Weights of a small transformer language model: MLP 192 SwiGLU, 3571 steps.
Each number is 128 + 24 x the weight over its row's rms, rounded and kept within 0 to 255. Layers, rows and columns count from 0. Numbers have three digits each. The size before them is the row's rms in percent of the matrix's.

# q: layer 8 attention query, 96x96, rms 0.189, rows 81-95, columns 0-95
# k: layer 8 attention key, 96x96, rms 0.201, rows 81-95, columns 0-95
# v: layer 8 attention value, 96x96, rms 0.279, rows 64-95, columns 0-95
# o: layer 8 attention output (transposed), 96x96, rms 0.281, rows 64-95, columns 0-95
# gate: layer 8 MLP gate, 192x96, rms 0.255, rows 0-14, columns 0-95
# up: layer 8 MLP up, 192x96, rms 0.246, rows 0-14, columns 0-95
# down: layer 8 MLP down (transposed), 192x96, rms 0.243, rows 0-13, columns 0-95
q81 092:104092097125130086142127169142152129096126128162087149098137113156089112153140109110088088075166131114137114156129122130119138126156110106150101089141124148111112148092153150113152144114099169126110137101113113110161108154126148133166106116081093132127126163093127118091133146144097084145
k81 096:070106070099091125158132122138148109125126142117131139121167144084103103133125162136144109160102105141102087146113145144147131128142134124100121127084105122116163182148138129154141174102185142103165101119155148149165165139135162115110148112131138109120119091135096126153109161141139131124
q82 095:139167145113126117136124148095124090148088094132099115133153171121125168118119158119145104133129155124125133129176147150134106167115141098061125121100159108148108109098168159127159157103158099128141136115115120100132111109084119131131103151143170172178088099151136130102096145129121117126
k82 098:132132113141136120114115118116086114139086128139119103110118135161154145138192156115148134143109139140119155086088122125085141142116124139114152138159145143097082120126130127166130149116109118121077081141139146101141086118151130092176140154102079096084102134156156073117139144116126142109
q83 091:095121118154094135116133120116173154125143086142161140113100143108168126132094131135146111124153137122136114168121111128155177110127134127131109090123155129159099144106158155081099150146165107115121112129133151158116178149113121110102119140072137180094154156119133090140134143172145170156
k83 094:107149108152127184118106083119111115126171156126151110074164101135130150127124111150130178153150110173101114147147126111173124154155128143152159151125140126111205161138097134137162159140132141089146151118098142113129123133129102171135140093146139123114115091118150127120132126099099140136
q84 104:127128112129068156123115127128135177118082157128124151112154113127120147117082147166151081079097062121127131129140165150135117159146119129127131094167102120121128114159157135113143112169145112127110156140137139163124137141151172121183162126117125148084133157108147134118132126119125123085
k84 096:145137139194158156097157143097151092147135106145176106109118133175124125112144148156147098113126168128101091126146172165112119150136113138095092163111115109146116123145120106114137133168099116139092161148141167139140102122140134096070135117142135114133151131110136185128123159147118117118
q85 085:124150166114112123102130094129149120155147137123103108155133177151089102098114153121149160121095166145118141158158128103127112081125134180112112152114129133127115093040153110100113121120122100121133120136108107100163092092137137112136128157129152173138120096116159111149123135094103119151
k85 100:102102130149151093141121114117102169114151110109118102120102151106136130146170156146127103119106158107157181102106095168118136170152135127166076099097157172124108126123117146117153131141122112185114125100130157095124167120119175134136140101131124117134124154146120113114134126160086171101
q86 086:146147086160164154120134160107156166118138071140147123161089123101085121111156121097144129180124125140146096111085135153155098131123127093103148177118149124131138156144105108120088150129144096151148093136137123184117112122138138116127134087121163132165088145119150110130140108118159130124
k86 135:083178151165127125132134147122128125120197103154155109111124141124123141128155135159107149146141107142135161112147161105147114120145166132139112163134138137141174141172122130078120091163149101141134128104099153160099116145133136155091097125130119143156121116101171088157102162156126164151
q87 104:129147115158092113142157114102121109125113098142172145152116104115116171089141116074150109099135140097145075148173103132109117126124131153133134102124148082126118137097148134098108179101143127072097140161143107072112151163140157095133176123134112126134127125120112119112132132140119120088
k87 096:128136151115148161084134136114113121145123125093148099159165133109168158141149135135139101102146091125143090096122126109130160162130130157125132136147128138126154185105141154117104125122111122138126098125085116127167090198134131128149111143197156139142097148104171122152145123137104175116
q88 112:135088119112120131107112181145172099122134122153130138182143104110102104136124137125134119168135168146115096164130120119158111120123126116130153133084193144122095101131111117101127126126108126120149129153125111098106124159169118102158149110125112143133155139067060154134128138123161083150
k88 100:131148115129116134106120132167100141128140119107138169143087150144161124119103107151159122134173133107109097074112116098100126068136125134128149153075140105119134129116130110126179105113167131078128115107153061117141177131120092161116153104122113123114133116109157123123163154164142109132
q89 104:110118122119153058108117097125163138154146139138110140133102099146117182154124109129085131102120134138097130104113127138097173152137146111105175141122126094119154113087150129131139103065132127115112112162151152116134095090118097110115148124123120099161113122091128125127161177122140160086
k89 097:175135101146115157078142159112135155089170139151131132148102149088115098151187120126114120157123109149141129078096110131100121113159143154111149124137151155106111113128134135137128114094164119151106152099116149118143105104099111122203164138126139139113140114164146102152097129151162140129
q90 106:155117119140131133061140106165102082150158116154167096151158130150097111147151094107098112132119103129154132041096159117111127146078146149126103152119107125120128126154137148118144108123086119102127111143163127144102112126155132111112162110086099132108130125137152096117152138130102118115
k90 100:121090177116071135138117133117152145101161121108137162136147155120133152161101101187129154143140089158170141100144104137127090153098174133094117150149128125163115165170107167099125134121149130119145149140120107122169141110108108129148122100107147110148166164114099144131121143124134131090
q91 114:098133114122129140084176111134083134095093099122124141115150120132147139132102078115158133143134179088148131117135125116163138133144122126136110099071125115102155118109133119160104130108114092163124182143124107106109167185150075144112137115150129103116129136152112123141105158136175137103
k91 107:149140147091177136134081104148166104152127152073094089166090151146118088108127114142157144118110116158125146156125149122141162111143118081120149126135134148127110137094137194070139134161113118073124167130145134121142107146126149152118128119135152162111134104123118104118099122107131127141
q92 107:108090129109107105092156149136176130150099099139136105154131107085136113107074114194103138101118101186118126135114150109068150155131105138101121122116119096098132105117123110142088189112132133146137099121140130080108098076137131128125138128121126139138140133161145132123137138109145149138
k92 099:130136130155156121132134135102104124142156116152140152110108133114144098128109139119123151197127155159159139099117122143140115091136117107133093172142127157123135134162196126087120139103081106128144152081116089147141085135178100127154153106167096131079129151134118146139122164132112108120
q93 103:127135088123146100167109125154107096107109155123115145084171125130126112148111148122129144116133133099179116102172149184140091120120151151119112114168095141149114131111087142117120161106142118104163095096082144153147124107129155128132123141120135144119138187137070119119151170127162147137
k93 103:063096081180115169167129138143160105147105105112143168150137118147122132138119109155127123082151097059131108151150158174109105145126126145094124105101103132124142148100129143133105145103093099136124131148085145131132136138143155152157117142120118144121129114149138151078148155144126117112
q94 112:120062142136089117147142098131110122137113164119144096143159140138118135148107120122145110135101127146148051123149125100141175120135089146118144139146154121106150095122161153103082160123153136141168102084105121142127161135134134176110105096139142138113156112103123126073116107144099117150
k94 100:081156142151124134144096144134154125164131105125091149161112121147141125130124113111142156151157157112133114107097120113141083134127134117122143123164075129156121162156164128144156170166118126109179108158170146113115110160129126114098114138156129126136101123110132087086083122188127095159
q95 109:128096081118158130137153139173102091135161110125125159117123166172140137114123185105126105133088133137104108134125118141127173133113148116103118147145175108089144126153100095108182175186138103141097133133109125094110155138088131127128128152140106088135114132116153149132116138122133118088
k95 100:186154126149120094122114118135131146129109116182117144119145114112143110124171157125125117089131092113126179125163096100098142123117129126129179127101118146129106115146081112084122171113136105123119115139134096114163115109117080163090138171148113122138120126137130144085107157109170174117
v64 080:158119138099122098139131128153121064156127125140132149131112081127106166163153082116175142120158135091156100129104106112097137111096114102080122143165141122112142136130090139082125134157106120171133109159130131108091152108149160123123107138129094141103159135100134138162139132131187117135
o64 077:151136084138136127113089081110115094086134126149128137136124153191105121103111179101144123153118149152149086097165121111114147117162152143140155134138140130132127130118165151075125138160146113124067111134145145141142109142106145168115128155124121126097096135150143098164119163152115091153
v65 079:142115111164159094138157128114124137083146168137157156186136119101074140115115161103122088141163101111136115155139079152111094107118155133124092138122147123120155119106123097114118118102116115135191140141098111122123113178181184142106107115135120115119142123135153138145135144150112146134
o65 073:131166130102113163132148106109136124148151128135114092066084128115121119131106154121138131118162148099122139148083111130116066178114093136169155125121133154106137126121146122087154165141121103066117136112129134106140097137109126144121091189097100139102118130142122114137118114169093114127
v66 082:168121118131076080083104106174112127113095151146136117147086107131201131136090103113126144135095119142150126145092098125122131141160114118159126121173096143112119130119130119127116164109141114145155123107126112102155121116153136171135126140095120083143120124165138162154117141071138150118
o66 079:131156148107121139153066124132126092107140127079125104104140119103122168116108153133144138142103116071132089115149146136109125076088147133112133125147149122132160129100135116088122160087113173153146129149143141153106117169101156168143129136162161123139148147111099088083116127157117103131
v67 082:112165150162118086153134165159111085116125151127157143087085134140122145112132162150112160151091163085119146113131123160134095109168143123090116110136124147112145092156094137140148160109120129123109115145168156114152129174140065116127096144110130129162125127092139150114116109146137169121
o67 077:136139108129152147119135100082106147132154090115130092153101099129091144155130124123149125158106132113165128130110107144145153125165148137131087127150113020097160171114110149138109125143144127118136137169096107114165140105152132123134118130179114138103157168120116137123119152122110134160
v68 083:109142105153101128162146117125155099118161123086104127118090142139107133118076099142160126170114136135133091151153081135130132173127148139153141112113107124160146103160071101123092153143092101134157104112131152116135141159114137147079141129103131156153099099107184160117145108111125128114
o68 072:113168126094121122118113120117140109091136123089112132136166126155175157120124105141117094096125139139165172130112157117168115123077122106148114131112150092161128149106171154131121136164124125062108154126092138167138171109144155136155089104099087136150163144130125101134142125142153131143
v69 086:117137125112159057146118158113121097091143111164087132147118121107131128087137135144138124142134134142117142098103144110119138104151156091127128110084129102078140139105157102126150157116154115099136130152149134096070194125120129131107116126148146075115124133109142159163086146167136129150
o69 079:149094126120119138114140096168133145130137081158095131077142127153126136177151122122106142138155145166111075115073095118130132108130143146098134124163146111122128093123097155102185155129134091170167119122139116160146121143169135131121135114126103153121178134139123111120085141091122102130
v70 078:109120096102119149146149080130144105112123104154130094139103119135098152121100166157136136133157141146106136183131130157121139109120147096120100118121134124134047128123149114117157165145107095123168152135120182136106083123126151145109177169133145104136151096090126151135084125103147123134
o70 079:158118131123125100098153150099130135127113128122103087099120158139152113167134098113119073143143154131106117059132139105082128111058101159117110149158101089117129102145134091137114155139142132114140113134138127114083112159121130180118103164086127149172123143148134140150128131143103130113
v71 074:095148185125141126096118160106119121131133099103139152125138167070144110140135164118160184125128120143135103132136143125108170133151118174150128110123129132090088170145111118116110095094150114134114140128112123148183120123148125089130091144089147082165144121102123094101151120151115131155
o71 066:142106113134150115141161125114151119132140171108084118174092123117115154125160088105117128101135146121119133187100143114150115147200137112117099162145121111136149124115074139154131109129126168118084084132121137128104116126083156137131142156172119150084147127161127156118113106144138126091
v72 069:123121103139181109098116155121127111140144169087123138148115114143122138130160107099088082182161121153139062133121144133138136172144117127127130154172112151097100109111127119117193178114098137124141111134156138120097121122158135114139162146117161089145144151118163136132096136131100121127
o72 063:124127140080083197110110134130133103128137136104129159124136143131145132178167182141117133092104155129144169100164115103099125153132126118136127122127112136122106132116073119122171133130128114155158090117130108103127135098100155125095133095134138145109148177102146118127090117124061126115
v73 076:129123151088115115138137152116138121149146122124117077134129098100117121094134131103128158158089111166138122149139133140095117155124145122084107144062075148091187142109142132112083096099134108150104126150150114162118170168115123107162136107156135111111150147145110105169102137155143129138
o73 071:103127107138121142081137065124138162109097122116077164132131175114154119131126115121147160148176102091132095137104103156159114138168128143116104128106132162149117150114100150082116114149158103166118134123106150138106115127149176107107131135101112148129149101122117145102167129074103117133
v74 082:117133167124112106146144134114152125119124096113158118149101113175127182130058134117119153125109150122120136092152090095131125111113141130143090107147114102138160169130137094175135174103117117141161077111119140143128144135175111117155105114132110153072132117146146127079129138103103113150
o74 078:151151119118133157115130115153105139147098119122105114151122122132144145127162164123144115137116160095134162152121126125118134124105102126150177112101225129130111124136134143142056124123106126120151170180099093152131158156114134176130125134124094106155165104147151132149125164118121139155
v75 078:121145158133134142104153160159157196132125158123124109138150160181115113109134131127143102139156143114137144104102113162164129148116109118137089135146131127145166131077106101083110179146176124153120112132128114096116125111125141134118140090153179114105161076103129140118143120089125110103
o75 071:125089142103147132084124102132166110102131121140170110141146140127095110152144162129099172126095137132096136104089156106112104149114144113122144150080170125153120094161096076140122156172097137111133142165094178135149127133158144119100129137104085134107099127115131104089111115149146120129
v76 075:115115121106133134115141078158150152096106180115106135132151152141145134151099175121145155131080168110146105169093155101157107181102094167104111119122131092112159166122124103162140120137161149139145119145121147131104119177102138125124139120150104094150122147148143116140106119104131165096
o76 072:103103151160134155063113138106153119122128142110173126113166109135089090153130153113142152145148149140156132180112168085124123138107117128110106088130168130134098116105112121122132176138111163138128166107176124090089106171133099121156136116130138137111146150112170134125156136137135131164
v77 084:143115145097126135113141090079112118084166110106141138129132094161134095151122124135141116124110104087098125071123126168161117155134114109152093162075135111137178162158110063142121089133104144158118150089104112124144162112135133108112108145134134140095122145107149132169118132119139123126
o77 077:101199117083149155109148144161137129127122134135139140135136152128130109134102114126145128073136121141127122103085116135118136145125162104139115084138170136135117086111128171119097084111136116075141130140137126130129112140159089150132151099143098127098115097152163203128171102125141113117
v78 078:131122152115173116122098113131137136104132106153103094144084153143153152127118120191129119123137158134115140121123127121102105112143109167136144132156139124103168123145111152147122089173136105115133149108157094105128086131115113115176129137090124129101145124193117127149146119139098115041
o78 073:110136148127118153139149148102134135185109103135176126152159091138101107145126148138145128107161134108113118143174112175137159160154140136167127075122122101111123132159149124105162141121118167168131120100115163148135170172132129129128110156113154138147143112150117136153139132117180121062
v79 077:140133142126118120125145120096077151108098114148142082131128124110170149157144133139177123124169117149090121121096140150158127110143144118143151091132123106146090111146155134121137119115133125164166127173102119150115081108127074147123171108125120143127159142134164148173167088094156129169
o79 072:178122129110132128128075091151127100119124133125134131141130165116111087133077096119106096146114182094143116156127185100100163115103107163126106102147112095165106110131124125119140118106144108136135122148111125114118157098151110176077133186156127106146120092147142131126120149112135128105
v80 075:123144127164138146106129106147153144142139124089124112147141093128098137160120118152125133131074103150103132113145106139113107166150075136122096122115180166146055158110119118148113161166159110143107158170118168104119104118132135127079136154139133149114101086139105159127114149131111116103
o80 070:153124132111167103105121129113133114108171158121162094152162135115169100150112126132082128142157157119121150081115093116144146104136157116126105117126136160153165154164119155164107136127090116103136088101104123136130143137101162122158151172128138111150130169153120185154118115139167096148
v81 077:143105136119137131137121108137111136133155116132127178122120131118126096115095143139155114165073121163104088136133109113105116109124117110134117143109135101137091148088154140147069112091161150153152111106143086108125077148105186126087183152121124136120094135114123103118131091157162132097
o81 071:075090075134121129145088136140168142117111149114108134101141114130150137099127123125129133142143123147135147128113141127182161151149140131174087125103105134105141111111105133117153157128072123066165145115168130117093124102067152162149134123109136135149100119167140114094164120126125126139
v82 082:142097128113109133077118149097114078126115092130078135148071137130148156109085109171136128145163110114144149109139123122161112107148087118161161116119118141106111157109127132141110111102158091114154103133178110121125164098128139157122154140146094110107107107128161107125076127154153151138
o82 077:179113138145092148132117138151153151137159126107128123178121114195159150129125106107146091130107111163133089136124112141127141086102151112169120104123151130146144112135116150141131119085120137170157153098150142161136127167099147182115104108140139145132118133147113099075115152074111131127
v83 080:114110103156126112152129135160092121134093092119108087079095144094114125141157140150158140165173171116156095129114192106148175132141118122115138119149161154081142140147151143154113132146126151161160129096120124139112142112136152129119120126127117133117124133136159170083155093148128082141
o83 077:137152096160072083129115161096141133130094104159137119148171144131139149122115136145133110116082129125133109128136121096136156108162113165115148146155135149137158098121098114119151153104144103169119163139117120129162179116098132103122107153160098159116152141135155078178123124134128162171
v84 080:133149117100132144146109133142106166150098078159139142117113126088145095131098080148135159151091155142149133077158158134088135135117098126114114153190092110148112121154145152162125197115108090132142122155122136104139143118124178145116109127115127101127117143105104104108147113142097118109
o84 073:121128115171104098166111124154144115117139135158118130140148162160081176116142098171126116135154141074132086079140100119161151176119139095086150112080132127137115159099126096138107134127119134141149098127139119135124099102098153135126143133147103152154171136103128123127147127173098140159
v85 077:138131113107108087118124143114117120147147089126140118139142142120129114089137108113130098163134106145131096113147189108096139082109140127151159140126123120100123105143102133144101118175112134144094139134149140128154126110125164090170169086142136124119127072096137145186069123134173165118
o85 070:093111118137134142107118120135123166084176116142104134104152144129133174134134139101101119102131126148147134131121115147122152135133152122142117157164108130085156082148165161107143067114157128180115186101097140143079116093109130118128116141102103127117094126100115124112109171140146172114
v86 078:092137138114097125107140086127133078159106120136128106153166174141121128141126054106158120124125164096136137135112153157125157112165094180120133122132134156116080100067156136120147111116129106144119125126149132145122123153150151108078119116119125152119093120149127071137142152141143105134
o86 071:170166119138146095104120175135168116116140166113129161179074170145106098100151137122092143172121157123156074140156084140154114118169118107131129149146147150095111150147140132156143158114124132144106144104131151109119141108109136150115105126110111115183126120135135117087119116107143103115
v87 075:115120153128145087136157116122103150090150118169124133128125106115127151151104121169129135106137101111127134104137064087095147134149107121158081107172137128143141167125150121111135098108132116117102148119135144161094118087121124086057116101117125160184130129116170126106095130115126156133
o87 069:137148148127112133131113128137134110077168075132144099057102103118144107108177128097156076127115135128120123108070118121129129120145143142142116128137155139154113140163098143164143093137123168129101129128149128162136136126104118167173181145120165125129109090151118127163143149117162119122
v88 079:129129115137105102150117116153113120117158119113153153114147118135122108159106130138126120099096135116137141128101137128129100121125110174148117147144097124161089138136140132139143141115087132143084200166136154114143065135155125113123195130150201126150159115128152122122148171118165089109
o88 072:137129151140144134141105186144160125124131107133122167124156134114084113098137128099151129136135136151103157052111157123122149136152129153148104119172123114124146138071112107131098105191132152137133095103109123113116130122151160116184125147094132084123081128172134125136122107145114151131
v89 084:159121120106144150154156109163064132126200092111113122147124107139108141161118112149094094131140097123122095135088090145130135145101098129142086154100144108161135092152149133141140130114121141172118119161169102145106124153117114123083102136101075137137129112118143164141131140121131161132
o89 081:118112101137122101155110081094111085120149127156189144090118134114126072111154156147162130107128119092164145100086114140127126132084154103129137103139138102145104132104105160105103102142173115140129149100121111112160139143113098178134124124125140164173102107138108127117149120133112085114
v90 081:149139118149133151150138159134155122100123132094142090108125091158084170092156093121119123144114093165153112111145158115128147091149106129105141116112103120123124122172132111095136156120119157127143116156105094103100112073098201135133128092143079118097161119144141101128151142125124124104
o90 077:142139114123091098120079079184136109158152129153156122090106152113165099150124101082122133124144156118097128115182153095150142115185157116120172150109089157118087111142145123089090119149091125165108128131125126109131147133122155124123115127141121134136104157125136098152130146112142111128
v91 083:068101145127102145132127149110107132149124161132148153175108077132143122132156148129129144105138094137150114110110107100111076142148101180101116165110127118093113138114133119142105145186095107114121082120121126134114191115113141129156112115106135142126127092118139102066131096139141107133
o91 076:163110115145125127101127109099170178145150106118077164125155134115140122154137131148138135114100104153143148181136112134114149130133133069151193088115154146141115169130125101134132111140129090129115129120155147099083151146109161148151158116172147122116095109130120130173132157144137102152
v92 075:110129112127151151149110143126102075142114123140145122119114124139140116146060142095130136187120141094107145119115166117126112139120131103088134081158147135100154104108149151112094080141167156156151141137094132111096153066128153115176150129093125133147095115128147152097112133148145125134
o92 074:141118132136082099118124119111123132071122127105074089136136097139126158142128116133106150072145088129118091115119132101089166139159127170179126114140173141107113155145136154144105179082118149140119156115117091121150133125118155113102107107136152109141085112137145111111138124117119135176
v93 080:137096118164086157099123143106193143145175088118128122136106128141151084109168127197095137121164163134114114113100116139097122107108131147116108120114109112165123140104128152134111126146143134115130100130118156151095146145193135103122158144144102126129137119126137131121120124149110170072
o93 074:121118144136095106116139102110121160138132164149140101139148116137152105149075144108109095107098089130143093113140135123153135173097129134118090168092185108128150122128122100149056113129120110110111112112160142099112173110104161093133116115131175111131147113128123134127096129080134101111
v94 076:138140085137121154133132124107094124119143116128090151137129158101127178075129135147124081167114055134096121129094135123082130113114143143099082138106080119116138081129100129163132142156118141123069133135082152186115137114143146139106149149107093141125131125126128136113140125125132129132
o94 072:157078114122107122168152127162129132091159137136130130074150141102169115074119149112126135095142170135131122098133128108145143148118097172129104132127167147115150155132122150147089138129186129118127127129151172133134143123178141117112114142169149192162145142092123125159149108140126126124
v95 079:155101115118116100097095146135120127096135093117130129103122109102109171119113093137078174097157157110125110116110139107145136148130142163130166085096102126105155128096128137135130122091153103156154161132091199140139107150112124159090137130094105137128122105123116108126150133130070159130
o95 068:166151121095118113152101123120102169136155154143132122121102077176138106115118111086123094124161107107141145164163116102163094133160145169136182132160160125142172140114105108154112143190140127170126113108140131148098141147123098134137125130108140108128142126125086117103156126160125127159
gate0 105:089130088134112098135110120093164112157122155145125153153143110146155123128104139119120123178154169097123138096070167107109080122107131117083085169101105105133134094135110140107163119146122102121113141140127132113125153149090147117127159132149093149110147146148120188119161130120146149101
up0 110:069103122167130122127134143163165127179154158108116129068096144121125135133196141137112154137149119094112121136120114172141144155153182129112137103104106125155094114066146162121135151135137168156116134149160118122137118139144143112128151146120122151112106135133112153135151132171156134108
down0 105:157124128154138133105143152139104135150163088122099131120103133153125161128122124113112146123125168112153120105143105124109141114158118108147102141126113099110155104102089175131103128110132179132137157121127161169112173140085112109120146103108155119148103155060152193128138171126085141109
gate1 103:135092137128128117101196094097129138151114164143111118164121090115126113135125084099146137110164114124177124159156109184131121141146092101128103159141093112134096130140161179117112077114116110137138113116097168131130120135121114121100133124131176125114114126176097150149093123152136138131
up1 107:153126139102099134143111139103108106155153130185152165113102109103128096115113136117126166146124106124147115083124176123117110049160123184141118125159131176131153119141135139147129110139129131137119128125128141126087057135142122121122110118130131127138085098128118138137088177079123124135
down1 102:141115142099095128113121140098112119162124139152096152129130126119113124150119111147156135112184163112062163173133175116115135112109100101088155133141111137140114110096153142107109095117119139118151158077132107095173102121139133134133087129140114098057124134119109164127132098142157123120
gate2 092:129069087140161104138135132096121119177132113126121121133135129138143126095096127152088124105110160097113087146108133105122096143141114121132084124153148111081119126154138131104090136107105123143154156116083151104177133120118142102099171142167158110114138111184097101137098149149131105150
up2 096:105099132124097146102100126111107088153109131147120141083163095163151136122125110131110113142171127135126114141109089109115144150137135173107121123121099099123143130159175159101133124132100131143154139185118154149162156099121119115099169149110161119155097151118122143126125146195098102081
down2 099:108087138164146109113109095161120116154103173141119103134118133160128132112166141101119103122110102121153167078154106156156110126168115110099170122153108120139155104139131152126131088156098143098106086101135141139171093094110144100087095125097143101109104154130122107099151109136139137151
gate3 104:134104143158137120123164098125115108145148140115148136117118140111132117140157156088138159120084126084094121136127121150155100147124168150102079103112126115144140127107103079128078139157115167131105102100133163123141130092101081142105105124138109159077119173106113091127116102163146160152
up3 097:094155121115110114128164190108091152109140154095143075160096135139106143107130105119113124120149093160108113114103141130108110064133147134129133140125153143175137125126144113107099145141141147129112110155157089111140115147105172129096099126168081163156148133147167142146110144147126153099
down3 098:085152165086133089123151101110136125133125131093168153165096130159082152102083105163105099128159127135148132139153176138101131157132119144126125148096139114120113143116115122091119104140135131133130183160091126119084098120115154149101082152113129109185122112121140117149118102154129147127
gate4 110:151113119132115160180144128117110147111133123182131120148146134142124128094141110138145166109134145136100190100142179141154147140130140130119076113109125121161141135153117150128114131107115180058087133134102133118149168160119118114121107109141139116148117143084155143178096120106093110112
up4 103:107167119131116127156117117110104132090134126097103092149120115155067134133119130125122154113123143087108114141121137113125147130109117166117126113131136106173137124074131117099109152148143139147082076078112125119103104115144157132144167138091146165093092110133105125086150130119102183172
down4 100:161115139106157142106142135108118122175076101137131145141105146084127108162139135144097108119099147142124123090160141134143166128159117132159128144132129114063121138140124140087104101154140120099096123131097157140174099146135152118084086148078171117145153141127132167119108102121132095104
gate5 106:137127136137116170148152098114134136170133118117156148098154151135091149138109124087167173141097133106105136133150112173129118130104088164137128132127143091104138110122161120125084081151121133108120092094175108125092110116121108161090150131149110158138192124112149103136116163150112108112
up5 108:153103094114133110156123150113147118099114140132131076137137121105163101111131125140167138157102142120140105144160117115157126150168143144090141116164129131087158136104129113121151117104160141117109154185098117130161188137101139076119078145101123124137093162146163119087123138114106160135
down5 104:137090129099155064098107137130160152138137116103129112141097108093116109111114170122120126128121092118132119101142166117134159099081120099137103090128094091094076127153126156097121146119121150139128140098160096137109126150119136151104123137123131129135174135143105128195107158119118081105
gate6 098:116137148082166143131105152146094078132106105130098109135126168122139148135109145099084105163118133144126077110119139154131159162116083120149112117096152140097147127142189142116134158177132150117126156127143127094106121142107097118099115110069158134114150125125097115090138112092133124113
up6 100:156140110120177161129169110145091150156129126124150123154110135117133154152144113138147132119142155137141130165136122128160163104132156139114138146143135130141132125093115111142100115084199097094182114171131187132117147100105150147132180132119133136166137131097133087139121126106107146178
down6 103:120100106105093113156180190096103159127127126148148152137144116138152116120106146107168123118135137125154126103105133116122143183141114072181100107121151069123096122129145141109113121101137150109124137083110153121128079100081116162116102133121141096122119128158131125112169128114121121118
gate7 108:116108132158088125163151158164095117151123159138131169115066136067135106124086124165140139127132180152141162099096071143133106109128098130083119125126123147114096133163095175133137151109116115117143146152124154136135165161131151108101120117132124118137128085127146144109112148143143129108
up7 093:122154110117133154133147104095149165165096131155142145105062082123141147130144150106133102075086144102143085148117104130104181135104146124120118174101143117098141140138120134111133101143125105132093125126141160097136109146136176120119152101102112064118126135110114111105128169113117112134
down7 094:152114153136177121165117133132160148091128180167122146102152136129126152130123121099115151145103087112097071095119119121126105106179109142119112110157112142093159141128135122097153123137113125077146068151144155133152151144104167091121148110118121153159130131085141135098097139153138123133
gate8 095:129145163141135117160119156089121147132109121102158123096124108104166083132149178157115147146101104147129137120135123170111123170150087131110103119150168121095118131126120135125105136144097106117143116110107152101151120143173131094175127135117112110151134127172077146135134109148088054121
up8 098:118095098091128136126125105070116126106135120175139133179111175135101148172103124111102121116108148139156149112147147157144133142107113157137153132121100099097124106129119124137102132123104140145106097140094146147103111136167105115116137198121094142079122125103109098145156088143081118105
down8 098:098140142136114135148116110109119102113088098139095132133095112129151100143110166094095131156090131167148179110195133140142129151127126123111104113115124125110123148110128168115135142142150113126139171136156204133088156164172155124116118135120147169141119178129136107153123109094118126120
gate9 090:131108134115142081125115130126123118116132126143116127127076128158083125139142132154152118096147165145164112162130112180118089131091127179070140158158136172159119117114113136133109166081128084134125146182122149116096148157081146127121114122120109116093097092135106128136135117133117154140
up9 101:139093105125095150163148122134135142107113154125118115153080142076142162130081118126143142152139106121103142144145110085094147158144088111102113110127176094163123160101138120114126089132123111116122110118059138146120161124150097124072164116162117120115130136145120117146123144138072141126
down9 100:115148169114136127130067148122140110113130116151103165116166159146116129146130120141077120158146148144114149159091108085112134099131116156115137115127090117120105148113130128163129131146083111100096066180145108120112098153142162145158140132106144110153114145115136179122070136125148124118
gate10 093:156138137109108147129177123151114146134128110054147144136141138108072126140129132099106171161178126129107122112108151166158101102124139113123110117151142157127154114122157122108165145136115126113111140136118176129074102109122104093106146125144137096074151092115146081139120164100117127128
up10 095:131123112143112137133134156145140165165124149104127153111082106168152087160132155095114089129135077136129128146145159113145097130143089145166106124126102134137135145118150132097167106113097131134145146116114116105095138178115162097135146088156127142158147155145079136177130147175157131103
down10 099:140116120113121110108064127174128108101196126107108097153125117157100168151154158122124141143176151094105177128115154143131191153134129122126147133120110133131125121156121116147145127131129146110084154133100121120194147107151104142142139118103132139122100135107149080131145113168140136145
gate11 100:136090135082107148125094143172112120114148150162156114097152134140129137087117090123124160112118155132127099072098101124120163123104162110108082172132162140164154096127129132108141110119110141146169105144127153126170111131135133142127113130138119106098144099177085120115099114113103152087
up11 102:117099151141124164154069125089157150141166107118134105142162113092166126105111144125151092117161144148114132161160139137137168129155134162122144154067134110161138108140171113135115137115091113120163162105155143132141112124160125154181157149077116136130148119136107134127119115137168120148
down11 106:137114137146152115136138103156126157149124099075125105178120121103154054118141130133135085147135144120145143138096124096114095142109092143140162150084142163116127129110111097148099123119173146105098158115140139160151104094141155146139154129124130150133088165132137093149110115115149069140
gate12 099:175168108075129126075167174139143141117164147112148093107098143127148140085170147144126108105109144122156096116120120162102106160115115090141127134150138110127131172145115172067129132115147142114097134132159158117147144115138145099120154113137077153106133159105127107152127129129123136137
up12 102:153139108157146166082132120129155139117108144139093124111172090118151117129194149117100143141115105117159080134150130131101140130120131107169119107107114102115141161127139113114118146182130125131108108094129109171092135101157115125120109087108162157112173115107111160098112148122111146181
down12 098:135075135142160144094146156162124140149140110145082098130157143118112080099159153114153096124166152116123093171153106148103084136171136156094094156151139135187146135152134138098084092134105163134104128127128114105171118147130134136162134119130139133101105157115127129133104133143116112131
gate13 107:155131120116162135135134106158142121084153145104140132089130119138152163153136148133133149162145127085099105122127106167130121191149115152179141091128161159140130101161108130159115152153137135092141142132125123153170105071138135154124126138122141165112122125109127142143145163105184094171
up13 105:105116188113126098124120123128100095141110160099146152131171158130108136142116132147131099143098137103148099130163108111167145152104140086106110139123131154143161055125107097157120099121118156112115181096114076137089134132108132126108116139081136141107117138145143108157126128147086099135
down13 104:119149123126120107144108122161159168132165115085150114066117124131124087122141103202166123142159121119155147139137146157141131174123154111131139131179146183105139133152126165149182117122130165135089115141138127138141171131131143129132124114125143148140123111157150167161138120107162138110
gate14 105:161154147122092148154130075112135158129151124175135124112165133163135104161155111132124153118143080143136166121118116148141111127089158109088108146147132111130138074142114102164122100114085127154115110163139105136151165115153090143139130117133147140078120189140118143124119127125180131147
up14 105:150155148128168115133142133163085152147133153145118166128150182158138118131110111134136141077155138137148138120122148159115129164106140098109135136150133105145122175116068136154172204126085139119114132157124151119138125128107151127118112164104092118150124096104148139120113107110176126109